Part of a small language model's weights: no biases in attention or MLP, capped logits.
Each number is 128 + 32 x the weight over the matrix's rms, rounded and kept within 0 to 255. Layers, rows and columns count from 0. Numbers have three digits each.

# v: layer 2 attention value, 256x256, rms 0.136, rows 22-121, columns 64-127
# o: layer 2 attention output (transposed), 256x256, rms 0.232, rows 22-121, columns 64-127
v22:105102102090151120112148141128116126189119083142147142143123160127112128098091114139099085106113145127127060124071115115125132146133126115135153177105093088137157103122077117172174204141092109
o22:072062084166136137129124162195090071084103170066157215118097094161156140134089117108105196108112146165098116099070153121112130097118109090129082140138120159118110153133104095145097128125112138
v23:166110141097102127184086175122115098152153121188098123108080075119153126116125095064216168160119158165050151100115132094134063196108105146114080041157097132147159118174173138165127103116094082
o23:171140148176151088082176094133162072064087134068050141095135096099133137106107000121081122164093160114171140071116162188145193146107152162134221021147065134159138189070063140157148079194199104
v24:019128103075085105151090108133169125127094149074025201174142164166145125166132095126097134145134178124148104116185087134184133133171133218170092035170126159129142192204164070113113041142074145
o24:127115140117144092089072117194135114186104099061094109051122110129147200110126170086127107052077104110097112088104132117076195174157182145116176106111106057068126172060134142177096131163122115
v25:105090134148108098169128181156127064078096110048113167109177123117187128154166103121146213204170120086125107150138105141113054164097124166180112138130167103131077122023177155135138069166135109
o25:132153164140097120145048152128132141151063137180176156097125104097059091104150085166175098102152135080119156048176112099071171090098141083150235125155211110174139098139175125085129066159049150
v26:155212113130099158108167058103151097115077094180112147147145171127141155085166185138115178152189152092154062203143164107122159190074174094145147195174090115094110160078097098150147170168124214
o26:131113140086139109078022094047122073136140146151073114173069053143129046176102162129196116169092107182164127175150113133162119122197138071061139127191137142132225177170153070097159076085116171
v27:139136169138034132153191196150092129099104151118115142145127108080139074142113085120144116163117161101154106125119119146086115152173104167232086076084101095154139143081200166075108106107093141
o27:192149069075104128122071117122084057187153155104120100105122157102105198190122103152149129140162106235187110102101146122086097093169170126145182092165129128117049185143103131218113135149214169
v28:190174091160095145195241170212164076176095081160117033149147158127082138113135142133183138119116171039097128172117143194141099088148092123111170104147114126096145107127144110045095191165074070
o28:186128133157174071111078122114119060169159144119105161100088180131106097119167128129096123196123117062087100117116149076127135062087167071139121106184101145150073084107158070204108159164115167
v29:100167131099167162129148120122140074092104114155096064093087141139099143138123145161124128130139139102050189175135095159131198176112137134144095074066101134127097164137081098109110126181181102
o29:110142104127157124101096132089162063043096141092125134144154119114121110082145168128060127118129135112055116125165158085113163112172124174116088173149089128173131083110115159139085120097172113
v30:132097150049180124146108127175167124075099107163141103163103079157074177092119107087132070090087152143065102081084186221118108096167028135081177177150186076064022161117197142161083217087070091
o30:140214159169105125126115150164100071191135125118191177138150238149136222139185147123112084231163093168140069168198166126115104074107064119176132176139154110145203061100149121162062202151092224
v31:155158124019129177101188128092131152133138020144064147166032170158061137204176108103094120142066115137095147140083207153133065183136105119112152125111185126180086153146090187168111173099152168
o31:109169139106063082178090158146135091174086078180070130095135157061135124149081075142140137122186142102199098133113140140158142096172128103095129072117073133105159162124109051093150136171116135
v32:081144161132156091112139105126145108145104105166137169169091119145109164078140112170108165087165097121144123161158081095126164172131147175077169160181084123081101066113118060113187152132162149
o32:148059135120219078142105167138139028196093081117152165130130161128131119120135182053155106120105127119134127169179185156148068100168147157114078190061210185168160150121128121128155077150160093
v33:134116072151117133149124045075128099072091143109157058116110159126105214105086123171149091157173145193096163104137153075153092164166101078156110087113126110220146119174099131107128133102088138
o33:128137172075129108141191129099122139148132086129072128106147160131157149170159151115000191117132079138135158145146130130188141070127165128191119112129124120105103152169141100133133132085126172
v34:116109099115129130056122172111095175118169134147155185120115109189149144118137147112128141164130114144134160063097229109098129213051125149165057122115148134112125139112065162175174092133147098
o34:094145135120136151116132186139120112101138158080110163222162080047191091139141186169113120092108187123139153101153117175137119152110097095129145216094110127096194137172065071156173040211155119
v35:139083144120120093076167129117184071102114107120094093107140073145087148145172177126099065116123152094132131140147080181115075103169078177108096115160111147157117115145140135125146110200130136
o35:178186137066163094122148140106159061160180098148160105141106123155186153114142136116139116096092153160130109142138115048138100085118145134121118074158149148133179073117175129166121157144078135
v36:102066143069141093137042148105146142099178065201098143077134120130162185116154129196183173151106176132095135226099148146158179135136080143146081182173094063154153190110168103158133122128111156
o36:109079146089147167093119152176146125135140171092119083152120031187080096116183100136154130086153091104117148159132142076104125162117077160158108143094174114140076073067110109152183115108111226
v37:197164075136075109173083051086105145036147095160125117105120103132142100149144141076143121120092138113095103117152138106075122122120059110148103136113104179075090138108127182123076116146105064
o37:189168088163159074082122147140184178124137140105098097153096155108147142107135128064124146205133152110104119185153135128139099118179046128155147059148151108105110166130188119174128185149080178
v38:139112165144154110158181154179064153081085130130087140094098104080078048119105134137123112104151109101119110162123151134093122165105148128189145120147132120109144153062073150153131163127130108
o38:186088178126153159121106159167173085114137182143118123142106148180140088108178140116167141111133146157136140114153169134136112093113085170093077108089194134126085085151088112121085114134097138
v39:208095129144147147190139082100064143195106080178198149173118108187139112148164098134098106134084181144209040073135122140179077150089130088079108136153087110159115108083143096118126130130129093
o39:107159108144081123130145143103116123135034155130146154169165137127155151150101086107160091086181156149113098113122197127146124156124116101165125124116113110205172122087120131105189084064120089
v40:196073103131165110096158100137099158146167123097137139127079153144148078144110129124142092114113140126154126142146164144126116082150192166139162162135066153087128195156100124126097134188139185
o40:125134126201106148121196080194172139158132156122097084160167171101150100143159136149157112150145127143135108158153078146110117176180137116102078106181133108071148184077126195106106122110137138
v41:079081095080101158074093078111139084132127079097148099149158117130090145141127121140132085114147215114136106082144093147169105174134135168184144121152104104168135159164095083177194130149148117
o41:158155136026185074175122119086158138144161131089077140101163083145110118124070123121109137062109179128153068126127154109146185101087200088129094161108084161089091172126075132106080108145152081
v42:180163130131166140125143130197217176121192137134106166157170160095093102135153182041160140113114112123122121123109110123122118113119133173137143125151070101138121142153193192120107127134159170
o42:118190160140112131102165080153099153078108134153174171164087113153118186106149158086161122159106118141120139085102177132106086058120138120121164102104061083136105111087107176168114154168132118
v43:166218035177121153137119119096184120133169146112187148137175177169121133155152064120154104104145188115179156136150207093093188095126120103133152178155140128103123117087070110059134116163116149
o43:145075123193095121209133123051156046164167182168129124068069089080133134138099200130123156094087153055175118208129098127144140143108157094189135163051112100075087026118142105103153141108113096
v44:200141142153057140122103120029110154110148156122079099106170170179157055160117122087109144169119117134140077112118139172060120139130113151111133121130126170122115142164095105105081083141072160
o44:174131068173138140132192112140101179163131036140170133092155103076184104123128125097145108160087166072089105125112089079133112156157076119139089085136234147059113183126149140130149088142060122
v45:127178126128153145081179128107117159112155126151142103190111118037164130135081147182072163146176115087150093129132103114112141122102124127170100137175083138151116146096163133143136100101181176
o45:143097138116062132115088103009144127161081115069167100118105110124157193187119133135159138093082145145103147181131107118184110187171095172133072112111054155140192145138103142104117112140158078
v46:127134151193088090175116176132124096184097132132134121059171099157091103131146150098148159113142141122110059067158126124079196140052086130167086158144134177108106105088152201124123104092100109
o46:255104113077148074132081077118116108181141127150093092142172148103111056135105162160160122071190152148133060153164132109121086196054120131044143133121128108155103171191139107084080130166175171
v47:092137145122153132166114146141115115111108183118101171117140136137104088111119115133110122131124168121106124055100134169122194112102103172120113139158122092065162140125108155070102073167189151
o47:170115152160149110165081085171098100097100153123140125100160083069102160096131168124142144104147130120097088149136089054093083152137121221106089106151109048189121134116104161110064142171144122
v48:069092154154141150138149111138180121079127157045159144130062125162160119149141115148122089114094164113156145112110124172091094126143149096146130151144138065127087130129161082090176128159117097
o48:170118107135144124152120138150124086111166142139160127106093165090124153109148058132156156116131203133069161116127094119138134124078196133122111141160159154115065141109095174121106194082094186
v49:118099143111146133145113169118172113135108084165093118138189122102179139162156132140105122115085169134095130112108138080197092098132140116099101097152130085169139123158151138110157081051196142
o49:120107090137115054101164195085081074070140099082096144190081110138146103142113081154132186126180090067099122176118104124120178144116130101066142097173089141125145070203117107190178159124144153
v50:107108093085118076077118053053033125114126142112114114109158156096108153153092130152139107108166124097151124157142095145172192138099112161170183127110159105095183175125168079169136157129144150
o50:078153100121129157150163112087156195154062122108107129078191140152069164128208135108028119154145094087062129142123089107121158075215129162131070130138050144142084138149162073121132082089142174
v51:188121169154129084140105152143135146118130174143092123124103134119133068126137146102134114081113093115156125134084044237122121133113062139075151120054080120192157093102139082123164173197076107
o51:119110131149146145094120174155135020147154126143129151129116132138138140068134106143094080189136235119132129171120135188094133141124136124156216051142169139166162164114148125182165131055119148
v52:178155146119165127163089101148091161141114218089134122197174093191100148098122108116134108154126157119177153157121133101118202118183104133144097086149107109111119168185120149111126092099094150
o52:117168156101114126064176136145127133112143109123103127095080147117109128085142157123166107157131110133102073085107128126107067141184128116156192123128144087099156152099064115178121150139162070
v53:104152096158154132200185172125142109019113098068123156110126077082133115131107177120089110137134069171146131144152154101139129080094134091194131095049153140123203081125138168150171159095118029
o53:158102144102105188099180168146037162150103083131162111135141195142100114088093085071103164145147095111101084176120028167149138108120090104068158104144130113145088151187195117148087108122100148
v54:125150150172125106139096135106082140115092171156179133096134141143122130139167143133144123114144163110137108154194150165165200083142050134125133125115181116097109112163123177140154106178103053
o54:122113132066146138142128169145109075193169103132151146103068131156125145124166142131104123117104160089137109132087112128133161131147090157130141138043159101068146049128131136170090119095093180
v55:118159212118178088161105108136141062215102170167148039123156104088110075102068154169143058110138181165106176140079207121144115154165134135132101154162123151144097067098173043111029173129140070
o55:177093149194102094115123143132120122140060154102064155146127171113051131113096173183154141113097097146094109151196097161097112138062080141104096117072209115151116080140133111166097224107120143
v56:159097121115121195128158062124141169090101155185144103114084109097129139160107144132119109074141118134132117095152147048159066131133182134124106181093121071177085117162097146157126125070096114
o56:116109120105109100146165181123098122164126049089178200136055152112200121188093148116129138082153142155104158124078113112176080085111123124151109097204080115126158145108116155103146105175112140
v57:184107151066108137105105127120188168123123120202079121064153114150173072122177135127166113085102173093093080114117168099160189160104136122091185185123218113093135187137138138105128118156109100
o57:198115073092143174105140189103110125155135107091122094100117116162088148126135072177209116179151141099179145121159110132071125090151138062169134141145135154127177123154124141150144174154140110
v58:132131163152134130162060047130095123112132123119083079146180076103128105161075117109155170138135067070119167128139085178192152182157157130108080055136118090124148180114091073184120129088158130
o58:162094137147104180100133144111141155150023117096088067108144160141077131078124115106127107158172149124125062120173071134118198164190086135106111071127153139167106159082101120143127119126189042
v59:146100099130154155128150159152163100142143131145135110173036107150110143111148120190070094071130116147166202107171180064101072140132123144121145103106132126089102111100177112095144085094118150
o59:112165142100154112193143103154167195122166159195150159144105108129101114122123104129133123134129107067083167095131170090167072145088111163161151170149114069098161096113099104130136128130112154
v60:157113168090077101118158134126149157132156161131089161120031121119174133138128142112126139148136158123111167175070166177062141142169095130140166112178114162115133147114104156145201142126114124
o60:162189119083124131104132114136165083169177165118155102058119142135104183092107117190171164123225135088168124123131126136086079165135142184094145112110086134096097183093098092132169113177118121
v61:151074118128104194120081118203165174234169087141141071168110110126123067109043095144152084153063112167129105143119118078119128178141161139103184161188118063155142080156089088123145082103072151
o61:143140092149027158110182181121165149107057120160147118158104076150138130116075123062134068123122128123155164071118113141135112201073166180143118057158130098126105163043065120041129206140181187
v62:118140094113134154151121093127084205153178141053114154119149094117144166117132102065123094152159157129126092117116107072190119130053108112180160158092118145149114130152191113095163215179071035
o62:149157124111151114139124124168125150111165162072111128086140152161115189184160096159089147155099151164117143115129093155160126143139149050124184186094132106139064142118116045138107149132121141
v63:064121142098124119117113081114101148014099159081119040161097099139122052126091122157096073133144173127135127153127135124074090121135197132140118159040144100129135100168127071209092136111124076
o63:124081160121150166153207140151125171093113094104166146175089146100140172131094158105155143076098097182106115196179101102144101144162102167116062116148159091136142136108104155121077135099097087
v64:059136120124125089150168096157169096094095108098107162159122084142127111109154102143051117055119117125182218113169137129163168127128109199136166079125184081096184146146083133121133044136109103
o64:113176193072172139156055124068096165138192098139184123091079105150148166073130144096144144063134097175085105057097129135121122085087124182122101202152156068118072110108152132123140099150128120
v65:081062166093118121112055173101104098067179121112167094116097029088142149121185162132083056150155166118141120065124108160149075136130152163128126100131162115101139129158183042140125136123129123
o65:142101140111220117113150124118057135181141107125125191143119106119149146138153068147155102193170160085108090114115101112140144121202195114130143172119223054203162103135091120136127124180096127
v66:130141144091109067127153079105139000141086083128082139146088099137113122152149147163130159089111165115123128191124172105072107132155120162190148190218133106091127127101130168161139118175104139
o66:103129138084166084136094118115127103173128166133127066159104127153155172085114192123108107143086099135151136127196139159076140174133145085101121147128081140071086097164195104202097133154069225
v67:116131103141087102153147102144164107096113112139150080116109165178074139092159101147156127153134054110127083188186105138119184211034113102149150172060097105145105094075143153134116111105101075
o67:127134152064088141127101188183104135176087133104114150115112118140102096135139131089118152109084129157116119125137180193164111099117116208143203087152103114165122196124126122129120097101131178
v68:135120089159133090102084135148103126168179123161145188057165137124145153223122080087149067171101147148107177107117096091160108053100130132149112176141089195167183086132157137155127090156138122
o68:083123145138086126101179047162210166092090183082154149127096124186089107147123099080114125150169151140137202091083152102191112146106134090168157110134092146132147129152175203120130074086110125
v69:133112155132121069148104099178119129106118159000182117062151119156105071134154102074146150085178129110140079154147136110101140106109168096093156135089138120110125248108107143181085096073126115
o69:198086118100180131109108178104142129131105109128103116105140120148135061135127167098159129122158039096198142188090144130082168120125162149160166172139156118112070127135127203119157152156094135
v70:110121116077143094096152151156119053096095126125162159166107158125155127111164140108121119124172140122124160155175120170134142146084136152135158106079155156145138139135110102103118108147086153
o70:095176169170077104130040153116142085154086093176136149122168081092099136089079126109181099116115115064136093170166116139102104088155066170183130142117139096210160163151156102127143086066102158
v71:111161124188119107085142175088101146126100087137140090142120122046118104157114156066114142226188087107156166115100134091130087129083115137099156096131147125131101124160167121112116133082193122
o71:105076170117062047132166142046091200104106078117037113122143158116074110159157206085062117213116110140121117108153119136144108109099083148186125152079179130082145080130108129135179103190083064
v72:141116160140108085096145131151144173060098176134114200127173131161153115116190088136119082115096202094127140122117080177150088098105182097073098191104165142131153107144163084192255116128159122
o72:107150156096178125119154108100095082089143091160159157099204160148149106087053072159143163051166176132117119164122093094130119115102152098064145092183120163137202116177170138122198077147171108
v73:141087133134133104086122140122133103113192129129134116165159193094171143114184150152121105154118118149167134110072172132145151121119167101097114130170125083094126128137201156143149129121176113
o73:163171185149145147118060096048124145139127164141063106198176117148124188215107158120151109110137169169149101112184137120060096135175116058050068158101163134122113114088137113111169162153188109
v74:166182145127119143167140106177123155134152084170050056099189095119089168066194082098150093127133108099082145146074138059097129156145139167172091103159094120133059128130141116157104124119136142
o74:111125146127124104053202163100159098074073140098079144143077137064165099125123156145156188151114136143113139106135122134100092137133042133151140072147099092094145068104097113142104133211215066
v75:085176162124079135111182140164097166123186092141036135184122119142101105183135123061132153113194163075130156144076163118169117102091160112131052173138095126184154138203117079111177149130159104
o75:157052146092225085096058115107120111143116090092095144081091108124109106134077143195171124140146114126059146113097123091118134161115093099128180144134142212091109086105117193131148102134133102
v76:126100098173084165180166159150128141178188170158142168098124075138130201157124082154098108167127109059144160091140113092158126112154090122135073122126117117159121063096131164061103185149180131
o76:095091145116198132200158086148110165170180125086141122070114136105103107183177180118058116158173152114132207123162147134151124108126148071152176146142161119176133076156172128133081111135113142
v77:130081128124107127138115153149067097202165140109183218075113212096136138166139107112143021152130165150077127145118128050209068129145148150119118109130107160167106130173131104149104153132110137
o77:087101047147146155213165126130173148059173157136083121138189149111141145182152091116049117120146124139190171126116129135146132128098168089151146137129138119137157113127057153072102120062188170
v78:095091150128141103083110138167121086096090156176205147173104125147092138090151186161119116107100155144159129126135103158106134126100131149112111116145093120112082094097131114134166130158127069
o78:079104164131136138131127174168124138161153108200188135167107084133169115103102061105166111101081175113167080108160127132112105108141085157148110141020119122101147057158121152165119152109084094
v79:158133069123113124136158125107171112077136115109119078113115139128115150088144116127168131071166112107121142164129161118181157159081119161133102091108176139111165151197136158134161094116079113
o79:168241144094171139128145113107084169133146105135108121100133140153104156115084172142098137091141044120139111129171138132124103102119169123156172124186148049188120194152129075086134122177204144
v80:138175164138145171052148089088094166115081129134119128109128118224091189157098110094145141129172079107185148104145132183101121060158145099079147178162147115083136163161125203142179069152178104
o80:158148198107105096125121104115117115237116110083129079116075122042116126087115097105139195164068147105158143208163087124128151177171148125133069075155164111114176140208160094049136203149127127
v81:099148088173130158106154094075177059104112116125118136078097099073176162096167173168102182170102068183155107107161096132103080088147142119155082145133109116118095122114148139178101128135093084
o81:118190109142161159107148057120138164102159120179116094170109150147121137133144128141123159183161145187124108102139103149164124149127073134151132188166121168057169158139143146113134099122201140
v82:106160117101135123120079102059189094149188079181049057103078117115159128185076148110152062188089084057117126160226177153103082192173176141128163092088185135185175127143070129184106207081083118
o82:163076127212121125108060155109139127090071154116089135101123157142158122115140127125131167111105120144106123092121112147109150154166100120114161116137138112128125172083158058154085191090170080
v83:174085102101160142129164151082184192092153100109113153133062129139201080111092109179086156138052138149117128110108140145109111006140125127152096142112128058148175126162123132139112117141099088
o83:091142069097062163127201136219093056109170117077145099155112119145159078177143036172168123102133096156151096160128088107159194159167102136150116115212143096123189128126057135170126144162090074
v84:087100138186201146118137188179138067192112106143226198127106134153177149165139141114082117101113165162152086101188125102134116120135084118100085119181111055110110087082182226140127075087110105
o84:155138146117131077158094146092132115107093124124138146163184101139112126129150075044116113070128192152139093078137174095084092173131101115066084161049160038130133100128110187120117125147171157
v85:108081102126060074100128126161130060207089166180100120134167172134103054144145185112126154082159146164080133126148148174103183173181091165128132178091139179162107172079119137082000181070160207
o85:119153104164163109192073066105112103112147186144125076130190109122115108175081140108163138130155085152123079146145110122099128119056168203139153163109148158097117143184125105084118119144180185
v86:147134143118126122128098119081139146107140128161115188095122120082131170149103153105126151175173112109098150195099171138087199113146175136117180083113125167160172144171162104143120166115124176
o86:140066122115177128092156187126130056088106059053142116093102142130102161188102144087096194154090090148128114100148103181135144111122208167134113073160104204104099139145177091125082142141184144
v87:103172113126069145172131138229128101175137152066103129211048162168131122101116105049117091098099097130096155180155142065101150149155175141137150067182099174138121110127157128099150145129133200
o87:139127158160113168127157096130156211125101148150144124071133123111125164083064105148094159111065107123156203169098109140126105155149100097128088090124187048098123134129118067141128169145117135
v88:155153205138179086116142097161112095100073066107119152142089147095158119143149089191109153104081106134125123124065129159176042104118085160093087204182157115051135093091151198158167125175122102
o88:150205087117058100110105170092122128117122148187163162102144138110129163130104110176149110101126207171140144135093074115132092087099110079059046066106197110112053105093121162105136128125112192
v89:141103157098129115188083127206128135143123128141123102150120130143151044122112133155150109153204173199149072156148153119164158093158109130118130214106155227094149119154216083168108190117107117
o89:118085156100111151089203082179126147116095092145198175077122159169074131099115089109147106149093089164125115136155145058124078161085127117186120119151120095083164127139133153112127135118055108
v90:085168088144194088117173147138144049129119092105149075171144099122143145142112113135152143152103137142124149144130179183172128133134137210170155164163161169029106143106169158129131148090107105
o90:158165153131093082110125085147112163148106151083144100108121121158073122141150163204134084124097076123155125164215146126131139154123072078140089235095119151100062111142118122142092088149077145
v91:100119110117080118090122078119099092172149180096120114195166122111110155125137100125168128128066113173112084152099106106180112132096142159111112101111122136108170121118081167066118149124110075
o91:053170107136111159149133177165137133141121151125118162082093104133112160140123178129106089097150078125149128056082083132172124154123130140154165122155089198137109154074175132144148154172161122
v92:228088147121131101124148071039128086151153155175122127120111095118127117102128121169099118145134111179116102115094101166082132167166127131118137150166115145121131124139066153156171169115132118
o92:144138133113096167150123103160126069174080119079144123138118128184140148120152141144099141073173119114099130127142168123119137156127102146126094111138192148135165079120150081103163179131127108
v93:160113084138124152128177162160148111115125102114139120183111129098117162095096109143092101094113158100139155123085177102095053126142107096152135122140118093155139118097054171167163156136126098
o93:107165174149127169152109127157103087091155197074184148193097125174145167199105145157157162094160104183160086104127153154110137084093176117156064135131126162159073104073071114115132123127143100
v94:142147125107155097141179117060087087128155101107075062109119102113078081161094160157143119105175203125077149156058177139156105101163108125065083136148129054183149080132078141184145124129144160
o94:180147149099132152154119150051108061122108105134173066208149084145202165140132170175098119140110134152150146154125094058116123178134124100098090085096165160155105069105146095123139107153176129
v95:095112193062121204138113137113044138121134144125083080149158104124170153152169160177107089123165172124132107142038121139149090109102170167102124136087127151192153133079156133213068109097150123
o95:156161123111066116096146157084167199197117111137126090105176135127170200139119084191126120114141161085122098076115122170111138071158083094165071147079084117136098098110055093130168174142153116
v96:114110148164159129124169181179071201125142055117132175146106152132115099105173087090104111103186098136167136082139090093046180183102065086148136151048099122168104171104163105082091180126140170
o96:143118110124123040127120131082142090126132126146120110127187148138160128133148128105113102131171175106161109136084129160104102031110156118130117152013113089105103156173070104105136102167162112
v97:130097121117102093144208139162167082049147076182093134184084128114153098144161121213116099092136122169124152150125139131167102101150148153079149117117109157142146063130189126156171105101142203
o97:095125179102107123117121099085137184155131114148154130150151193101136148148118053120096060144128095112150200097119155102134092087118160083081142081180076113086170117104189139080188072097064195
v98:136112083167101129164154140153142185147171084135162127127165089129025113074157124131140092141063091117131110063109091081070104129112122166146139140140092155113087133145071155108158158103152117
o98:150162105133096121187143107162099168114133134125161145165103132124228111150117239081159104108177133119107129093106114072122108102068055104145097151124174158091138103052114118159105137160153120
v99:154124070145146087131180133122056156202133102113135138122132198151108103162085098160172106149149081083133188136131083136130122137153164125112105104094138111176141135132068139046144111143179233
o99:096039123165032153207096096131128132173109119123123073113181130104110102100162161109072126107130177105100186192128080099154152086108211099155087133103193130143069152152138081093126085110137106
v100:204059166156071058085131142117123161181100174181157112118200161113127111158182149150058053165082161113129120152088118106090114048140100188106071143143097158112133097136176159121073027131115094
o100:107106145149166078107134114117088170105191101098098121152117113123152124141095148055170121128097158120147104076190151061114106175082131148091151051107152116094192106077198180107148133124180145
v101:050145074109075137154044133107076124138072165121089093190143114167112098103173145165094158186060128191089145051109072150177107132097118113172109103072093147155068111109126043131036178095102167
o101:080121111098110066146134084151128111094129117155115097128114117072200144114146155121138148082102163122092116160173124113186119168179112192118178182105078088082112140117091070154198122126085139
v102:120103159135165179140152108161121147140122109128199055125089078165200113074107202142105138171067103102104150164096098090172125108088110142145120131070133073111084113095121158104075124104167140
o102:107128065151117078135134211096092132085151167109122128154057119057158127127154122175125147131102125115100154166167072103127069141112079114090140095155060134151150129104131148182116168107077167
v103:118122141129116133116148118101129151154099108162119142109104156148140136138119130115125161165188139120159071072141145086125073127181125145030104146172164134166134078153125111109183063101175087
o103:093077167096140091149042173162161166142105069090107154156164120113160144173111103098111142130104168138171167050147197106138115080084099172149105116116090112114152108141151096118180095198080112
v104:129162141135163132114111125146115108026100162114111184171141166113141091132152073093091068137170130109156102136166102164171122159172148064113116151076111100144049106177162151112146178208119119
o104:055155157129104150142112123132118090120155126159123134157132136095116184160167053178173127156091160139126075127180153174138150103180163120151137103119109160124110125161083164127136110059054109
v105:206118104161148142122121145113170090148060119183165135151110137124155106139124140105131184121119154120093118151181133160054135123200175054130130144078117089139088118078105132152133109123095157
o105:194073133131139105132079135144171052138065110103136077183089138194108157107095131095160122118173143173158110152138191125131176105173159148180127117145125187143175132148172148143133144073188114
v106:136072160086072071085087127134058176125152173106164100166109112192121130103088146160136152194126126144142139155078111123167145106099120109120133122109119143190091099113131154172190145043179094
o106:095122143162116086123095162121130124199087112015176105165191159103145124193092199168127120055168125166143151149101124131096159146156158100135160152112116172146173178121160090140139147144168145
v107:080069162116148111106109106130108183136103134072137126104176088152161135129121120126180149059134126125179164131172147091163134037112140067144152058043086097186164111122125133107101169095143135
o107:107130105181100145097107163066169111123103147117137080128135144152145109040067108162084133116173126131186166197032032159102212134118164087064124173119061108093092123149156145112098089067187126
v108:136191123180083191145157111189162112156137193105229081077155155190148163129052215123156158149122050080077105123114089065189102090097214121167075094102198169174139144146163188139127127125154168
o108:138098092162093126097140106205083173123072102118134110102141183063073144126138091139048127104136160156133144090103087112157142094073120057118138147175091100147123115182125142098026196103147101
v109:157137161129102130117073148087172127082156136127155129122129105151150153134161102086137111143083142156120090078130178142091124060086136110131126078116120152131137062112116186083137163154161106
o109:162147088093159126136149117139063073084146127110157151117127124129120130124076096098119148145086168077192135178163102117183181132067179067112102137125137166120113130153161145153111128099102093
v110:149144195074128111112141138164097084090084139162114149106125154153134109175185102108123064167140155134150156114135136163115135103098176153133111119127146170144149143131153112119100108151120067
o110:162152138146161115108095070111137084164160137081140114093156160143155141122114021107145170124094178143138118183110079134125099121116085118086071136143191139115173103177115180195092095110142127
v111:025098122126114196094051143135185148116117117094058161118053161165113110134163139162057085098115169163149151149157094100200154129133107118109118130167174220118126122166149119099170069184140139
o111:118122125129145093183196108216166139123193104202145065054143101113119169106188149126099147100118170171125137104139123097136132140170112180162099115092094119081166112114081148127133184098115114
v112:131134103057174111151166107192181067168074080104109151092155171119170095183119106131126068158109150133166151164135066126144143067070150116115172156142126172115110168165185178153104152179078087
o112:224196114163062123112131085197112165152166123158074111054136100163142153165115103160169209112145085137084048151052152089133085073173110057108157104147131111096046170139141140145129190067150163
v113:158098090126142151141098094068159122112156157104168127092146081125101147111209131164160140116169126196121123162179120129102136124093135153146166141141080096130153143082154049174168129091103140
o113:107157126072132153131168186139166116105111189134111065138173112231098102104144169120091056108083126148163126107154125157117141140105107151120107189114138127121178103120185125152126148140186121
v114:066163069063084101103097137136193122154130096109104121115146217157063056188140127101102131119119161163072080168134161125110148139164124071163185201109114117143073183085171052199098139165083123
o114:204084126123169179127164115169106060097088190155140115147119124163114135115124194086189171162109200123152184178095176099076111164144156132118155100084162139078149099097120130125105152100116131
v115:147113154157154110113124139134142135181182047147108097060072116135181123111104054133147097143132077153160118097062163144111126206130061109088107130165137139122144094116092109091176127078111130
o115:123148097136032158163156138072097108108121153137118167079131134121116077087139147140105090146223171092129164136140137105162110198117098067192145147109171080147115141123091107142212095119136061
v116:140142092170111096110146178106137168205112140136071090094174199164106128123114100119086082081176143093166091150099108094126111095176126156104114135072191203112063123109166095173142111117043092
o116:073113126125154132177150068182149148135146121113117085115109181113084061158172133075163164136170160179137151121126138056150138108192109092149109116150190197145149112149123108070172100117169109
v117:106097078163150167175068075110070158089205155069145167101139066160136166145129105089218173111119111118109154131118125186160096080174083169107117107101130098139117145149126159147109155158038147
o117:121201105157153131124202121191167098104114116095198073107086208152142116060202101149060112134200112128134165073051073171114183175125174097168189132130125084092108035077136127184072162128115102
v118:178132205084137120073132084145156142074130117116116111085106159103177074099104128103141094102110175142131121168078158100084171083096169100152189133096140128145137079143211134143140099165103167
o118:125162122142032151088125130057159120170181118105136179182082144093149151142083059183181110161157139188141106184139162154096078087122204141122141102180099046109054123164124134137127118103128129
v119:114167153153177188207117158195147142144113057141117143080082132159078165099176101095102080078135131085126112151081134160115206186104108093097156128102088075162113134100132159173090142130176152
o119:171132087092081125169122173113102132121178129074171130134139111150087137128092154125066134120162134092158037188119156187125124137130045094162077097101191058142158160102061102094095126134180156
v120:057099100051096101060167128161185145151097152106167138169172094145137167102129174076118135117163085134142116135063093169056092147075124095153112148088132191185072155133059231094159174144083078
o120:112210177110128090092114163134132103104134203167108189112111118107176133114103086087157135123105098118130098147153116127101078064109138166174166130130142142161111167179108144112134215107111146
v121:120172146117154084151112160148125143105108077093100156143177144109073123115118130105136118060128124096086110066068125192146082118123138129119149169142126101124092106078114127097095110139115112
o121:153201088080141080193109141122144124182094133163119138148129150055142118144117078098160162175100166154132081179139083137086127121075144121099133087093137191181101141177140188127118137129155162